config.toml
num_hidden_layers = 25
intermediate_size = 1792
vocab_size = 8192
attn_scale = 0.125
init_std_o = 0.00306
init_std_up = 0.0216
beta1 = 0.95
beta2 = 0.98
weight_decay = 0.33
final_lr_fraction = 0.0
batch_tokens = 131072
train_tokens = 579900000
max_steps = 4425
Each number is 128 + 32 x the weight over its row's rms, rounded and kept within 0 to 255. Layers, rows and columns count from 0. Numbers have three digits each. The size before them is the row's rms in percent of the matrix's.

# layer 17 attention key, 640x448, rms 0.0289, rows 192-602, columns 32-63
094:146131130135149138140088120186139153135107091113150097138086118163126142075141187078100151149152
101:137195092138132154102144153147193104116099103135140089114118121143157145071090162100159131111072
091:090060172144204162132110114103082107118151142067149143141165090143091148113177070148189200091146
090:163128148089118134144196123123215108122087075186124177148117105155157202088112170165089158156104
091:137162140091095137146090128134147092126122069089119154131111095140152170132144158050162108158067
099:097173124103045099115163151133095092125121116093126169134138134144108112174093165180180153159106
092:110105110152135140167171168061083140156146157103107108162048170131124129160149223120127087143075
081:144128114127102092114131136119082114072094195130117132063124182125091115148141088164138108119036
088:165082121164163149141157145131089169056198221119157108131125102091127072128081116153155140141165
091:149156159114120151079111118164155160121119145103199106080168087203180126058121119102078154064132
087:167112130104145121131127150131144086175099021134116139123165129135125187142139147108125094176110
096:109125095145106163132128066200109192137145114137089114097147139146077156171108081061128103115099
097:094129137111177128078129137112139176175071167104150111149169135129127145099086109182177165170141
102:094110107142166071101088118115138142090143093138106138126071110124193161114134210054126084128089
087:173086128179119137128178151159122128074156210099158120118108101144093091112076165118133106156188
093:090177159155167144122087142130103095127163215094114099130092125185130117062176118151117239116152
085:138144126136166071198129124178034149143171230120148090078180115115070074191117112171168112122136
096:171065102110133068121128162068136128161142113174127142096061072108114174160128165098123111169152
096:098178106114065155063146157091181128182117120169175164103135084097117120110167193094117069130076
086:155118152141073130131157133110161114165117046209173121165173140109213121099105109094072094131134
100:076100166106113189132112126199131189144074088090120162103101122140127114163082142128178190099129
096:107149073125108132119114122110161175114079112078179117100137110164163061057135142093129204093144
095:142062113131145177132138115156128118064122152095072089089102110119107088174168080147170119151132
089:110138100110144126122104148119065154113149255125161094115128129098120101156145128121155183084088
087:119125090113093111135199131102129087098113161077098084071113112035051072195122087133165120139179
097:160165138164136165101117139071144071071210164118152124111126101152068148109171140152148118108162
097:149135134130135109131143170091092093127128087139112106129082176066143146210105137127078042141096
091:129146094188157089145100125121148117097114109112148123125162082113118104095118165092161156164132
092:095196186122137169083123157139131146111132210116154164152118167096132111077085096155151177100113
087:130110123137117132124153168135166139182124021149120127135111076125141209135177119168161110134126
091:149147119141128120189177080093138069115099169135133119114098165094104127057068178086100081101090
096:147130111085165171155120118087189094169119141101162095157066141118151178140131089103179085086113
084:117063126173145126111076172124136119106131197078110096157138145114116109185119152156125157125152
092:149154120137134141081101124067172057146163160103128145121184133203166144078161156146103114126118
096:146132123121143137119120151123101148163104159106178171068087133116124156109127120068158132150148
089:135108145182090084200147076086160097121149045119107131086126131213138117086108183109087122126100
091:078088161137185175119149111108091140122127140102162142103139164149116133161179129115178086078053
095:065096143127131081090178168103180148123141060151148123193119139140155142115152140105114181118120
091:155147195103144132102180093119099122141146216083131117085111194064064150124183041170143194137148
082:098128108102168143108101128119079129097192220061144150064126114114074126153148116125213182100167
086:129106120109151157150162123118084162152186187111097115124098224123118108111089102118120152133076
092:060188121122155142148120131060130122112125155098182187124068163116129155097101155042174091108115
094:114119111103146144090110142131070140097149255088139124111104134085081101171135042157147202130172
097:063096131140178083084111116090109183076117131080145079129120118138136102106098113113144147113154
100:098186147127152128162196110106162116134114153131184150173126165112174110107122214164123124155108
088:144109123132100081059128111090154054143132044162170187122154111138108151089126168108119113119084
088:135145132145082142158134133202147105120088062133160149162141103132180131056162201143134113149101
097:132125132109133114153134127088078139177153176178149142132090154110155177106181067062153151079087
084:121136119126147096168137121112109146079136218084078132155145200111092169131128069201177204123161
093:118091128166160139181180143118124107080149094151160162104182197133058144105103148134136113132142
094:074162192089074179132133127132132117121186089200166187169146132171100085157072177103117142081159
082:151113148102114107103143129139112137201153042185057119165141121116101151170125115095098109125142
085:123145146091087105110105132094097121142147197143161098112081106138071083113085070103097121129164
096:154114129139126122128167101112182152137088100108137126068047111158190203118173131118179097141111
094:123110163141095170124122107171076169137154207133080123130076112153089148173103129145166129122182
091:138083130150134122141158141122155128100117056194132135131157078164175114090093157150123102177152
095:138115115211127128111129104100158155068096168141124118178109103113143131178079131168150095124136
099:131125135137161098115149110104113142128190136142077090127144161166104174187178109131103144131086
085:176106117145083105130185131112141140188109111128153130141123117138170101059150159135071086153167
095:135093107151160113114120156182078147096102127039067029143115173171066134144168106154164160143137
093:114099150080127101138133134132091199104106153203102129136141159174161141159104118074171163111149
100:105143157134097176184212143054130080162126166114121124066085137144141136086127142134105120176112
099:145068124156117123157151157079177106145081046142151138141127163129119161102094142123109088152092
093:120119090121127164121135126168114154086196205155132135084152119148128097175134097117181067102123
098:140097129101128104098145111036124129170115036168151162123127116184154102148108133147140062140164
101:115108136119138123120092142062155155128122104166088140127163179193156148180235085128066088157134
105:170152124130132128170085137128126159141159110117151153156109086090138130177071127128187197081082
101:105086119185101143131138112124181175158086089092097122157105119197113147097159173072119138078132
098:160142113139142134113119108142119184134129122134053142154093111196132137182154123161191174075120
111:161169126111161134130079144146106143106058146110173141135185133162116148213136055189156139147125
099:158099178102104125148147170146196146107111153103185148081144101054104108204120139167113194172221
102:148092159108109114083138101099114128103123143157092172148150118137172145134120108160181154201180
109:132123138143144133194138202114127134122113153059073173112151151141121051177092058197037083096106
106:120186110115106112153073092075153149084141087114147163141105125120185102127110197052169094085117
111:086141151122132173102144119170140180173149072097146111118128107113142113123163111112096194138138
112:105169087070128194112045120120100150211101123152092066090158132118121117178166103144148125118099
104:137153140130113115164084085081139101134142100126120103124103093179104113136150073115096160000118
109:159119126149099136115177069178107151106070093116080153140105131134140154200122137153201118054094
100:193165114155077075170101174183141107157153078165108131111145075073092138159090146122146094167141
103:081100193153148080126120156111198125140100070106084088107104164146076132187080105094149157133173
109:122090122136146111087147105141166112070185118210139119118142095163153189085096134082159152138158
098:085117088203150207141109094112166159091177234149114135136133150099110130053147130092082118068105
108:158128117110138180142108102117104108171123106160129143127139172108202141112177177101147018131087
100:098082182111073127116103178102130118122142143169128142142125172110158102177107172102114204188103
102:126114084119126136113123095114050080123147174061147159135157106137094175122155080126077109166128
106:163180126127139132133113118097126181112159143142169065090129111136096121144121108071184123099124
101:170104124121093106084158123129188141162099053193157095141122103143136156016143145130136106190115
102:152127121163161160103136102142118090080133164080134192109140129126090144205155061106079176073131
106:101139120119159136104113158167111128166160161149123198088130181143099123143176127127107136144166
111:045168141153113139151121133143155116131165062074094134144151112092127137142052079129194162113105
104:161138164138047086185195121187112164091085083109080122128091105095137140181087154144141124070143
107:078115158054142090132087106057132055106165130085121146172148116134167103161097108134140168161144
107:189167149070117082080149133091070129129169109071121119102132132132061131089143126168097142035116
109:136102141158153110142130129103175173100081107164125187112112142119094116123064142127124107108135
102:125117136151102118137126114105116157088163107210139085086152148079103118169083089164125176060189
102:136152164143124105112140158140074168111129147151137129121139078096084148074134119146155146109099
107:127120083182154118062159148093129148112134175128056117082115122132117148102185132122168134096098
111:093150127078139135124102156174097134170085222087122147082146145119143162126173081095105144165116
107:097155123106128138166110079152149128114153142103118098135089051215157156180175162094208215126145
108:138095169131160096144136111182110117151164131134078136106128119162167151124107111060171089166121
107:149093070134071107160087108186058056136136148062163137120130119084126084141105130135105157091141
112:131144141183139151108126131069075188161128134152137131158114105122128120155206152166121105145108
098:082134137096155097127122162170111097145136078155111165113166132154174073126142137102105172184142
107:098115133098107114155144114103116095128162101153091060145125155143109121160065118096111151056102
104:123095143117166119115187126080113121120107154133096146134102115168094119130147180173095124142119
103:119150088124111111113132096211155101130159084228171137164091143133133199104036138114063108146148
099:127142114106163111062094120139118117158139098124156116145110142174196120077147141164101103187135
097:132154095168187117181129119165132130132081092137103116155139123140113200125120155077164111090134
096:145148103170166189077113109150087151053127140101149146159202143157091109118114113115125154112150
104:127073165135041142149134120140130127149149116105148157092123170076068048163120117144067161162174
111:132180132137179150119115134054134150109168143171137127122130155096098150136152115121148120101116
103:135186103162136155079135146042129098153157121143099076106163119113097156125162186062184109082128
097:075126123151122097125100117127169184161078126149155124211154153119192147178082167106157103136128
113:180102116108177210174080064140087147091177158173113118103129100069132130118162183180125112155137
096:156156117104121139115121112115117133156148045140166084152142181087132166111141130101114113126149
110:120159133134096111121129091150145117134143181116131130118139116054118121106148139104151142062125
105:138113133095122124190130121158145103118078146098137124126198115067111106097139181187135141140124
100:101105143114090105134068172132143136138076130161136114138136148108157096132116140125107142195121
101:110135105084171183078111140152083089117101188126162128143143074104142137122141105200114168101114
096:114212122183131152153107055116185159119144015125083066194110156053083166088116232094150156157105
097:215149108128120101151128113126147056138142059150118140145118098131184177097162194131106049160094
111:174131135149125119126089187124137125060078122141111184096154075147147118159093141191193140136163
099:161158117126167123146136147148134107138127114167097119074145115119168099146123142114116128159090
103:169119125116144061146082185123190115161153139176114060160134101099169130135164167073124145178139
105:101101146091085103130147113147171121109108067148134134121085140226176152149129132155120123165125
106:137122167082122088115182101154106170095160109111127087102101133132146101151081094099139179098157
094:123084156104126082174130152116076094173180120127084166116176112148165097135140116113104107135108
101:074106158138103075128154095102149089113139080100112179164163157122175097163154146121143086202087
105:116085153087072079151124096142106118129127083108168162116112118141145138139087182084121122176109
096:143147067103162176127073089120076094057115154087116156102143162097120099092082142157130124165139
097:125100197118096088164117155201136222114115203130126076082130137161130108155113124106170157129153
092:062095137128109115112131163098116159197138071172097199137117127121127222106157149079116170104179
095:126140110097157127167134098179181133105136121056147066121123120183083127098081081105128090137168
094:164084137170124100113123138160125093095116160086149075109150119115165046104162069174076108156110
096:092155067099131112162110170143133124172170174124110151178155118066133040089146112174122133177144
100:091149104132133096174112112117205106120146145072063174133092122146136099082114128130126185090109
109:143169147193146089167116109103129148113157084097060151088105153117146113132125190123095074144115
099:099118101164162159139117113153159138069087216112115112157081121142133119122108150148153179101157
096:181118162159099151094132070138080164130153047166136089143150114089094194127115112116162178112193
099:130095113182138177080133167109095127116118107158115071132137128139115127152169124100151115145161
091:111177141128154156140077170137180141113125167055120157126065113137126088119161094149111148116097
097:149121082117141114128109086182147160102128103118119071119179117145149090122139144211075077139138
084:136086153136104146148111121111216132142129204055089094148101079157134200145149136101114157127110
105:130128099131140152184132116102079149099094153089139121120100108079112178137101101129196170117143
103:145120122129118106120147151135113143147142113139143110130079086133134147112085130121119080069076
102:174120128100122193155133099156152113121096138096117107099051123129164094078089133112054055137127
097:179119167188121142079146146128082113138113118130098138111120141124110133134132191037132144156156
102:107112163203139109094145171141172119144101109110108152151089096170155128156129146126158120073101
102:163167085159119118154085091121051182107129107115108194106118143150130113146115123165134153110141
099:086149157158152125123136129104171187108115166098134119150092158150083183175137105096084143102129
099:079211105125141165149139131105075169067110144077201120079082108088127118132137090110135142072120
106:179126150165147194143125082117117175159091049142121141069157095173138157148132118208112066124087
095:143119124141122108124180076059141135154048081153116138154110134139145150129097170113085088176106
100:086146118197149091083153093140145094102122118150110116118121144121080136148128132120099188084221
086:160164086125142156135132159188190156108168170088112121125113120149134145101149110184168119143073
100:134134125170144155133093106111132044124061140131124127120109120133145107145104140105132134091069
096:131148107097117074163128082126094081170118112159125193075115101168146106095125139125114123094087
102:182145096151101118137117105167111124103174108159126089162132115065055108135125136179187135111159
087:149127142091141109128128134089161121162117067154106136113163118172114130085108150081130108163070
094:166113147101069135135148155153131167099127122141125080090129140071141104124129139163099117164170
100:113132128129082106137142145107103126135173116163142214123100116107151156127123133151140136067103
097:150138169106100120110085142186145131131094185105183068111139154167113122112169078137164115139092
102:161073123108115160094116165148108081122123137114109137062145148102112038109097145135126090184173
096:093131141129154095099123138125156138172098174117105141135109124137147168125156093155149156073131
102:108176121092052165089121161144164150117134178154144121182156138116170162141171079137162166070143
099:106156154128111121132099140179105174107097186100137105093128143111085112156131166073178151105178
101:090145147094127094168120141109191176126088170085123143113081162210141130103103116096112171090041
096:094145138196165088125116120119180095125078121115107171120126098214094123137156049119093112104067
100:051131128168184053125100110123121075104216209130131133188178133114164101119154124137101180065176
096:184140154162117123155127139080118117168127056112111182137178168164076119141091142128124151121149
096:177118163106118161156134141076057104144135119151168146094126124130102153137111144106162079137126
102:114149092133107108120077125095104093144175090104151162129064082090143099137131107096146101067139
098:127092156091169174133111125082112113156089134164127150154135132127140143115119158085123082135144
096:116160151159173071136102044168110083125135104181132100162141164128104131156137187118077154153172
087:160082176139085060143167121180189112152134163102092101131119125156122164156148106103120152131134
106:096139152077110093145145167140125147046087188086080111069039163108176081144083187082130162155083
086:120122107126123148142166136134133130104136175097174069120082107079154121176150103190154090151163
098:130152174124158117129053110109189133132081175154062122143128161201102089153108123077116165135126
102:139170166143114175145089129203205140151108134099129122167153107172103146116166115109152175117107
107:093134109157113127133130073090075132125175065175122118083125131113139105176174125157131158127138
099:151057135131166135122115182111113060131175054142112133113116072159167192164151179164142135150132
093:139168167149141089097061107118072115126164080143108140109168167121120160127148133115106134134149
098:118090143117109037163178127135123112144165169134097195146108111127160100122131186060157161101117
099:130123139104056151167117164175168171137076176098098100093098161209101143075124105114116119162035
085:172100183150148158119156131162136148055064154091146085118126072124174173130142110178085075134089
101:131098146118072202110173176159106122141117147112103152175107125140155172084152071134181176098074
098:139096118112083077170162147110103091170162137092131172115067134144188116137129166174145076140086
104:137146089120126161076157091111077125129162114104081117116063101117153160120090160035190120115172
086:171112163154125122102085136149133139075109189073125121126136122133147125171150148134135102142088
096:130122078091097184118155140130055158109145091159146104113162150078157107111122088107101092122142
096:133101092115113109173121117128149152129184165129130118153107138158166146138119116150162080098107
101:161175147115152110170097099134157154120119146099105146177120125175162121145169124181113123171037
109:101154105132160152099111160067083110101097221105079123137155111163109158163153109078176163133134
101:124119165173118178146137177112131186113136142104162061108083108158122133146133165102123117119169
111:114118142120127148119133147063133110131098224163081141133144146134108166166158099136084172096098
104:126067162144134135140161178117114132149136125148083146132061121120113135129155110094097137118105
103:094154169145158124094122116135121112151059146169133148167132146151081107128163140155102156097141
119:090109143139108140170128099103162125154137212131116102131166141146073130136148103100120120191092
111:107086162152102126168152127166119119134078131106069107161059098125143129073082136104122141122167
096:099122125116100152110133166154097194141134124136181110068103110116079102087079092122154137079134
101:157167111103126182146105179133242199116174129099143111185134099159155119129103076127139145155060
098:084073090106144123115108108130142134120085162122158056155116106107163093087180098199109131107151
108:126183108126139114119077168165094147083126103161101169197135141115089160152161126151116130129116
107:106134178155118159131201161172184137106136229134089174069036153069121099151085130144127111148132
127:171109089135122111113176181113134106114151069098137139115102124160079126130127155153134071128219
104:152150109126110059152102150153089103116172246125135173155103098125099093103130150120197093146178
112:119104115104179129132179101115077141133129194177092191093103112082167151107144073129180181138131
107:153150125103124109096096109083094166113169048103186166138147128101116134165154063174113106135117
116:131090229117109153128175134068105137155109143114126154188105137167190132103107125111111168166043
092:146104189129122177143122136151119106107146164121122135119181161148182161097166126073152156129111
116:107144138095098207120150171176148140174072168119109155164171129131117167105177074114098175117037
101:158177121094158157126155130176109097103085119153056175105125123133118149101155130117174167136063
089:151141127165142120137137145095108113145185146154084194163170161120090170128129168120143170090143
087:170158159131169103183137063165099105086167101164118127101212212152201121126130159167144106175152
103:182157130144121117203068146049128096138129092109118158145148106129174200089142183101161105112105
097:109106132105115099157060171103122128154174189119114184193177124162150158126166149101139148123069
114:134194155142175145180100128097086078137112101121140229095097160097102122146145142131204096113090
112:178149108150104193129130153108131134169126086137113189177130114140136160163092174055132134085111
116:071177079119138093093139124094112103122102041156157169108105125108087123143151155136142158143105
113:119053110131139064195144114125183125141086151196128118102156121133175137110131160076133100159058
098:156192152133138178091084122114105192077130140097164089171137115127135146135104099160136116020112
094:110111118127090145114163134159195157153084118105114149122068115108108084063128067090033124125103
108:150102162127076174151127136187162163143073162116150043155125114150131081097101098129072142123127
118:161106105133138134118163106103116118127149061140093076162144121164130128115085108154080127199169
114:194131086122149161128095159099109131058123112112102120131136085159136146134126067158160124165159
117:143148112140181139108111102077112133071182080148155109114164105150125166079113103148134158133209
115:115111071166159105197101099118113100105179119149113166051164132117124119125177110098149138105145
111:102095112106122087152093164158129183142059181100229119138088117149111102153137143131181167162121
104:091169158106113148149134097065138128096100156099115127134171077139113149160141132122105158157047
109:100116137124087141133212106123192129136099115175053118099079176172157167084090126095124113168155
117:075183101121127074089096102117174173193133105151100143188127144120152167201185124117111098134038
115:144068156123103086113196100168086097144128142173060123121179102150138076127128172094060130112170
101:129101147107089176087073184167135156126120134084170105126072119133191161066119118078172177072089
104:151137131176117162157121164157130148111163164119154089107127146103167081159072151092124116075096
109:116091095084157115147086100090084097134138033141115129060158127125133132130151151141147098155082
106:128184093150143170086124208147098132143183094109102137178147113136041162147097137090148137032088
108:136091116132094140105181181092184144147083201143056146229091130124094179110175150125086143184044
110:136090118134090134155125114109150125125135177170106107194132107122192105129106124174086105176104
101:112086126143103170095155134164113150083133141150169117110073097090138100174084113147128128082097
109:172153119099135149119166096103115120086128039153168096135113120143174172153085128125123092136092
109:104118159143056091136157107148163180107100195124126143138091105157127191120103129090123184116091
126:130095108108106045183084126126194117109082195157105119168107154155157172133119155121118109184062
116:140084180126079130134130198136140069159127209122103178106121133074097119093124135114076155104152
110:161148103117147119150115144091114134135170030155104197127153109136143158107095131105116123129101
101:090152138132155173089143162170115167121112190090081180153068141135162184113134085069128131057101
111:129202181117095143161151147092163158129129179114089157170040148092131178128079125069150157107098
110:126132147131149197060131166119151100066075130094171088163095105128085129125141074180118143061138
111:154189112142140108139096083112134096117073045121120084130138114153156165139129128162172057156129
113:162113074105146189109168145175074107087082150138149128110122138156189130139134143151171146143085
093:147082130164146106132129112176108100128143109104158154052179167173174129071164113126123117180116
105:044099076105119092111154105146117132117160138098174122141149155140051073150150154129107135128124
103:163090136158150086123138095142144124122152127108132089065090140158132120149104112154114105176192
111:121092158110092164162149175131170113134129069117104124148111096196176133137105146034143095149076
108:140101133158167160171178184092128127123134154164084115118112136137147086126153158106130079145104
106:140191141153097115196151121122109120127188112155141184113180122139161139083137109118095194146162
112:112181153087100155089150126176132128166111172177123160158153189146197187131110145127128100112063
096:121116134117124123202110121094131101087099160117102151106090143170124175095131159148107156181116
113:065132124069108139136124163138136131149071202120169143119143100137145144104162088147195191141053
104:133157107151121094184131112119127158127128089173124111118115137165147101192118166145180054158079
097:106067130095119167092156194170112127153112232129103151158118131172154126130158102133102144089094
086:168072151150103131135177202170130125092159145114112138098095112190108161166158160114169105120160
100:128109118124104109097128176161175169206137230082163145174097146134140110113113134058127083160003
101:125105094178181140203078049133108072082149149162125113138150151118144130177139095139114137170111
106:096184140103114121018114107090103146107150130088148117162159146146086139145177125150173165065149
105:122102088126139121150118182133059139106148124132166106021143085153119131157127175073172091166147
110:099163086125130156161140089082109172121129111126078119148090120079111135129102136139120167129108
115:041151144137152146181092154149150116129127193167058186150144125180099139122134114126126108162040
086:154144137113135141168059077153069079101143095143139140085190132112134131123046154101160093154109
106:106099152135150146151145128112134123233153186112102094159096161076194105128148112104054232099140
089:149153155119179055155121112090150055151086104149112140119134089106120122104118202115150130164090
113:084181146131125172068124120115199118137101106118130125125147165139075154126147125062117095088048
094:107082127114137138153152200168175183095159131131137120145095085170137130182154099113139102156134
108:125195102126061118118196096145168166169115094147092125196091162096157170124124131080124128182087
100:122135087087159093146083082146096087127114173160133180117150156139120120103145142136091180162103
100:115213140089160157074121100118132194210076098125126149179113119143134097108153062171146161074097
102:139158161146105160174151195135096112096117144146098176106130132075139159104143104147114129107110
105:159093157129143138134117218129122197115094192120185106161108094114189129101152173184160129157102
092:167113151160128163105149128121156147150104174125094103182132147120178114180135084181107164057108
090:109012126123138185091115130151127154136117201102148077105129156160186119175104038180138102166069
090:115090118164136085138103120072169157101127096102110069156134177159074097120114116159088122178178
104:134037151108170101049132116131054108161153088122145123127177059125078076151203157143143143143104
095:176130083137180147069159123075119126080123130147156108102127134129105130168103122186156147114207
099:105196128078086075126125112144132182142102127119127122146134133128111101109132157102148018186084
093:154146077104105140115069094102078122114076114155148165170155128131132122118102138134099148108105
091:154111135183127055152123035086126063097147073154102140092134144066103157113122168176109111129155
097:096089175112134180162106158164123136154118205135135162120133121138146138115152127132066174112091
100:166221130101064143108125151191058144117158124125167183105133094153118137123124162082215099104099
095:141134143120117148108126109068122081108147020168158117155150113127140186150146153170185111131159
097:122121155149059140139140182135146150105124233118153068110105123201102169165178139115114139128109
106:127173142135147127143114133117128090099147096146082160093098163130170145106100154110154092042147
108:141102095102069148113173111123163149100093147128143094099112149187152131137146075163115141135121
108:130127115140139143157099139128142116146158064117160083172150118136099059132136129164076150118195
100:129111106108100087106105051138076134142191050126166126130193132137146094098136100138117147134136
106:123101112122116120123098147063123076098047127092147089147143104121046109151100140161133133093147
090:152148134123118115169105111155111076097200076116148078164141102135152090114083116192144130142182
092:173145126146133092153166110082151129116096126157114159130150078060134135099120146104138155148126
099:112217136096105178112105142111128105110117113136136146107139153128155163134156102142086130132152
103:116148123143100139107136063172106150172137134147143110160178134099140148092173136100124151138106
091:065023122150122110117106160169155155146128141121076081127089111144108097153155109141122093141147
106:103045131102064101052143151120122156173170177139100075060141140142069086187173167112086097148160
095:142172108104121144111128081072102087122108061130151110176164149129118158126132101135178140133212
098:112195090127171143177071115082067077075223085112138145145168095098073091117091120120116127148214
111:077093106165161121123097162155084085110161129128122138067138132077084114115108165130172121124134
104:080231137160151161130118123086122164079106190119121157200111091087074178086156142136129157122139
092:115150130107089077206136102103141107129158105127114140145127127070043140118103147078080104188165
103:118070117098135127156153130145139095113115138156088098156104144093146172104109140123125137163147
101:125067150131122148120160158084154161152091167105096154111101106172177138131129143119129127165098
109:144120099139139075173138108139165130142104070147140084170106086161141164092059115141174103189103
099:154153155119106134119184221135104102161155139122077188106095084152108135132138190072142121096101
099:152169104119119217024157136125124180148140140099167145154127139147143134071115080175127152088192
112:181097131135164074131162145131195091211116120131067201136128119115063119119114179115126162148078
091:119136145110073150137153145180133146171090176116124124141084160126126064176124128099124099065038
094:132101132131105104093177129146185128186128092131081112082133134160105184116087126122123105141105
095:077158112169156153119154110124146195174127095125048094173113138120141054147138077170057139096144
097:067083156130114129096100161153145130111143170149091180110101125142083094133183136129114102101117
105:139183097146121158075158185150161132213060132112142130158130115109102131162189165141155124067121
102:123083154133147196075174171138084172138139142115114162080161123086161191132178126088160119116172
098:142132113139140124172081112216115130207124151105100124168102144136077070163141159132139112084143
108:131102117135140093132139158101085114101193174086172133126144108133117098118089166138118169113141
087:087149147151101116134115168066187131094140091077127157142141111202127119092171120117137104073124
090:196187158146072143118116162175196172123080203113077159176096150138097171113144148122100100118071
093:128108137114111106172116133127113086106085080114164144080153088086198116060151118163127154107099
084:121200141117113092157086157179116166181122107131151150185158157133164167072095082039160099108124
089:158130203143144082128192160123102215114118115066129168120118116156132144108145107143128143213178
081:170142185169126130129165155172097140105171097143110079102156158137122145119062119062179123133087
094:110131143097130110122093159140187145231065108097129193093096118150191153103124126078123128177093
088:157081101146124090153140162080132123040103162123106077162054077124117152139140110167097166142151
093:112226057100103119158119152138124176166111180134162167142102166152104173126108150065194159136125
091:121125172152143103088158165131150113123136227111127071139180180160136071139131162117078065159065
083:083176118163103129176125139115209127099113148112126173109114142104133153116173132132137163129092
086:130132139147141085152098164141117163128166063123121134154136106136100133166115179101171082142129
081:128150132147124110144073138178117137144139122126155101139122175132148138172160164109136054087118
087:171136134155127148075091096136101138135091088153118132138187173149139136098102115138133106096069
093:129089123105096102149094129177114149113155135130067139174129109132152110147124128040132110112102
084:098087143129146139129202179114184075153123130146096134079161140097144116119160137178074178133129
086:133152103119155150126136107141139097078140101120068101159121121157150160170123182125166102088145
084:087155112090088108183145160131216108161109132108117214125070115102126155131114139153155159113079
086:122160173119190155135118132101108107144089125109067121110161096123153159126144132106200136098138
096:136100102135140128113120135146138127136103190099090053115141131178131124128108086124089060180082
088:158062148120139082158207117126179113105154178105128121141067174161166134110122168151127162158180
085:125125146136164147124162178106114101158148187130103173094105137137132142153163133129148170157147
089:104162018157128108153093107131159161127115135168104146141083143116153152141170097109101217144085
082:091087119129153128115187115082166055133130189112128133079142045065147114132133128162119136128129
093:161142084148086146129101142152165127102073101129111139149055149172122141147180144166180126139141
085:087083103109100123117131114079174065072162069132162111052136064086134118141149097171101155156210
084:109124196118135140119142169097137112126092160114100138117131175117121150227148172116116120179136
095:092110128126139096193120160084138134134097145149101162104116127145087125161141173138172161121165
086:119134123097129103130157145118172153126080171131153129115117113115103164197144132157129165215105
091:118143179132125165151154114139091050073051101102170120100118119115085147144091127135144160191123
085:125121153110135139129054144173162131117208069103125167133084119125043086092208088159120117117150
090:087135127083026089143114146160234135152124136091160125177115141109148150129134111134140163130153
088:131161137138098157122195139147195083150101129113131187077175114107149135118144118136183184143097
100:134133138119102132122171144098107109115140090161154109111167114150073126147101141176151105140142
083:121111162091136120128173161128152099194141121160134191096145143131158092171127146155140109154108
091:126181126086151083112151106162125149151102137081133156169112128187104118101100190139145125101097
086:100095118096126121135108090130154128151127171150110155084101133123145121071123091105113164134120
090:080171121092123111155124168117101110135138101121098176121112122046130158150167113107156142095169
086:122116104134103148133104131095181141190135131086150135170135188114177109140144092142128148120123
093:203140192141104125112153159131111174162127119069144106145117105127117131144052127120169127149101
096:155080049127141097166115149108101107085146129113144150093081115164157112173099183156144085198171
098:120136070167165157098080059184094073103159151146132099178113179138092086135121126122120143113166
088:128112117093108087121126183120150080141076169159086162166133144096121099119144150145123112160084
084:170140122161148072122114094154100192072073051114134121185117110154105127143151138179100086075071
094:136092104130114133041104094135068154135138114154139156161145092117135103093096097113133139146120
088:171102134125110081153099113168085117110163179145145089104123120140154109059098186129168095155134
075:153054147119153117056151150131182182087113138141108117104116117126145107144175113196093154126105
088:148121140108130143206083156120117133110115132037134142101126088133104145132140137135158118162126
086:168144132118166111130125124140072097125147105118106124169198124176112127149090123133146083124123
094:129168121111158175129109123119119098076145121181151121113127135133141107093124146121164184117177
093:078194136126150041175092104106142075149120116178153139085165123105113163107133127139169193086153
084:184153123123084120132169165077176089164068123115106163121111144121150157141146123153096179195122
091:128123107114123129118099139114184163153134176134127124119149175156141151111174109089062113090135
088:065193116124141159137096095107136110097086163146099137161092097128087119130179135109111157059185
084:128101171159129163132199142076083074124134123123146059082217096113205112099130143109208146108159
087:178068138087104218052156083163103141092110163128113133133080157118146119096072066095153122085088
088:135099189099145166052161137137128117158131116092170175139148149107082092108130098114159168136158
092:134109143102158112161062165157119115158122131105103174141101130102110127100159129144114169088131
094:082126133162111091177090162171127123140121178136111142122124139144074131083122134126148093095114
098:159115138139105123168146084135139148137103175074143128088106105144110171121061098130095114191059
102:112111124143080087137091156177139182101141162136094122128116182115089136103150127080090150117137
084:103110154101129146135120136114136122134172143127089178114107150123225132096124105110102138100103
095:050134146139189117080132123119117082157099201217143140093153162097102125065154120088167193029106
087:138114149108164145089107114208139184175134156114098140185135176166144138098115124155078099041039
096:103181062137162159084122160106072086099111081132168111127156118122114123175174136119175139139185
120:126199172130096144101121142095156110136113084141082133165175105048036107128140161123164227073181
123:118156083089064129150126127166128119114153159063109115142129143143104223141080136109098085169111
108:134026114103165135105098116114156155195145132120121099136148126083213109083117088163102128165085
133:097181153117158106127175134163098083129169054164077121159140169114087111139116147128126149120136
129:189247097169105177054137141126151147114081067124212112186171132166167125136105044136169105109163
117:120133184149134114121143077055098072140170108130100136095105112149166199133139129061130122125110
123:124177199106190130121144128103097144161157041128106167082129117081165158109155101101123146123138
113:137133095103119097090160120071132085076109121105068080190136127121110104194107125157166110140164
131:156150101172137134103084092116112118124129130136125099076117178132081154129168136160104125131118
109:128138086120128095109158075054050084086125095082143114076143126154147113142081136109130127106177
115:154125188113155112145124106164097129114139169093103105160135085108156129135107129110145147172126
126:130068122140127085119121113137125120154094164115126117109162104088209082176152121088129097102142
112:129134144163159151167154129135101149162150121182125192048135118092148156049176115100166228158186
122:102129162139108169091144136120136143093096161121159095087101124137115130094130119161077129085188
124:116140070160059159106152194137157137144143097157099104184102094107087152217149169072085115099198
121:120135177117147110176097188088077143172103131089131171125117087104120090130147110153164155112092
119:150146110176193147125090158108142158101138176085156165114133133171210108108113120163137122138112
110:094114100189073178128183180160100169132091178149126132145066098115077137154171150110130150098118
114:130190134124112139093156069062151119091134132103087137132170105149101173176133114154131139122172
118:138191140089100176178090234163152196104139147138173148168107105149144153100130106161127175142173
115:100141112091118098149103119128130104105138102123150153111213187153080109136126095130166123101096
124:137194128123105087214108093194138130057097110124128182131080115183127177087087156109145110123097
133:141094153119126107106119164159080150150199184121150118107122103133139104158125086104185124097137
125:129174094134100130127129129093146112135153123099120183176125149148124173212124204041161090139050
134:140131066138150106098095119125173117171106117094149131166193114155068087096111121157163098156096
121:142094124095097103137139148098087066164061160057181163082138090138138159098119099150145053190068
124:143165051109082143088133159045221136177035053100134132191126087110131156126157089145181108154087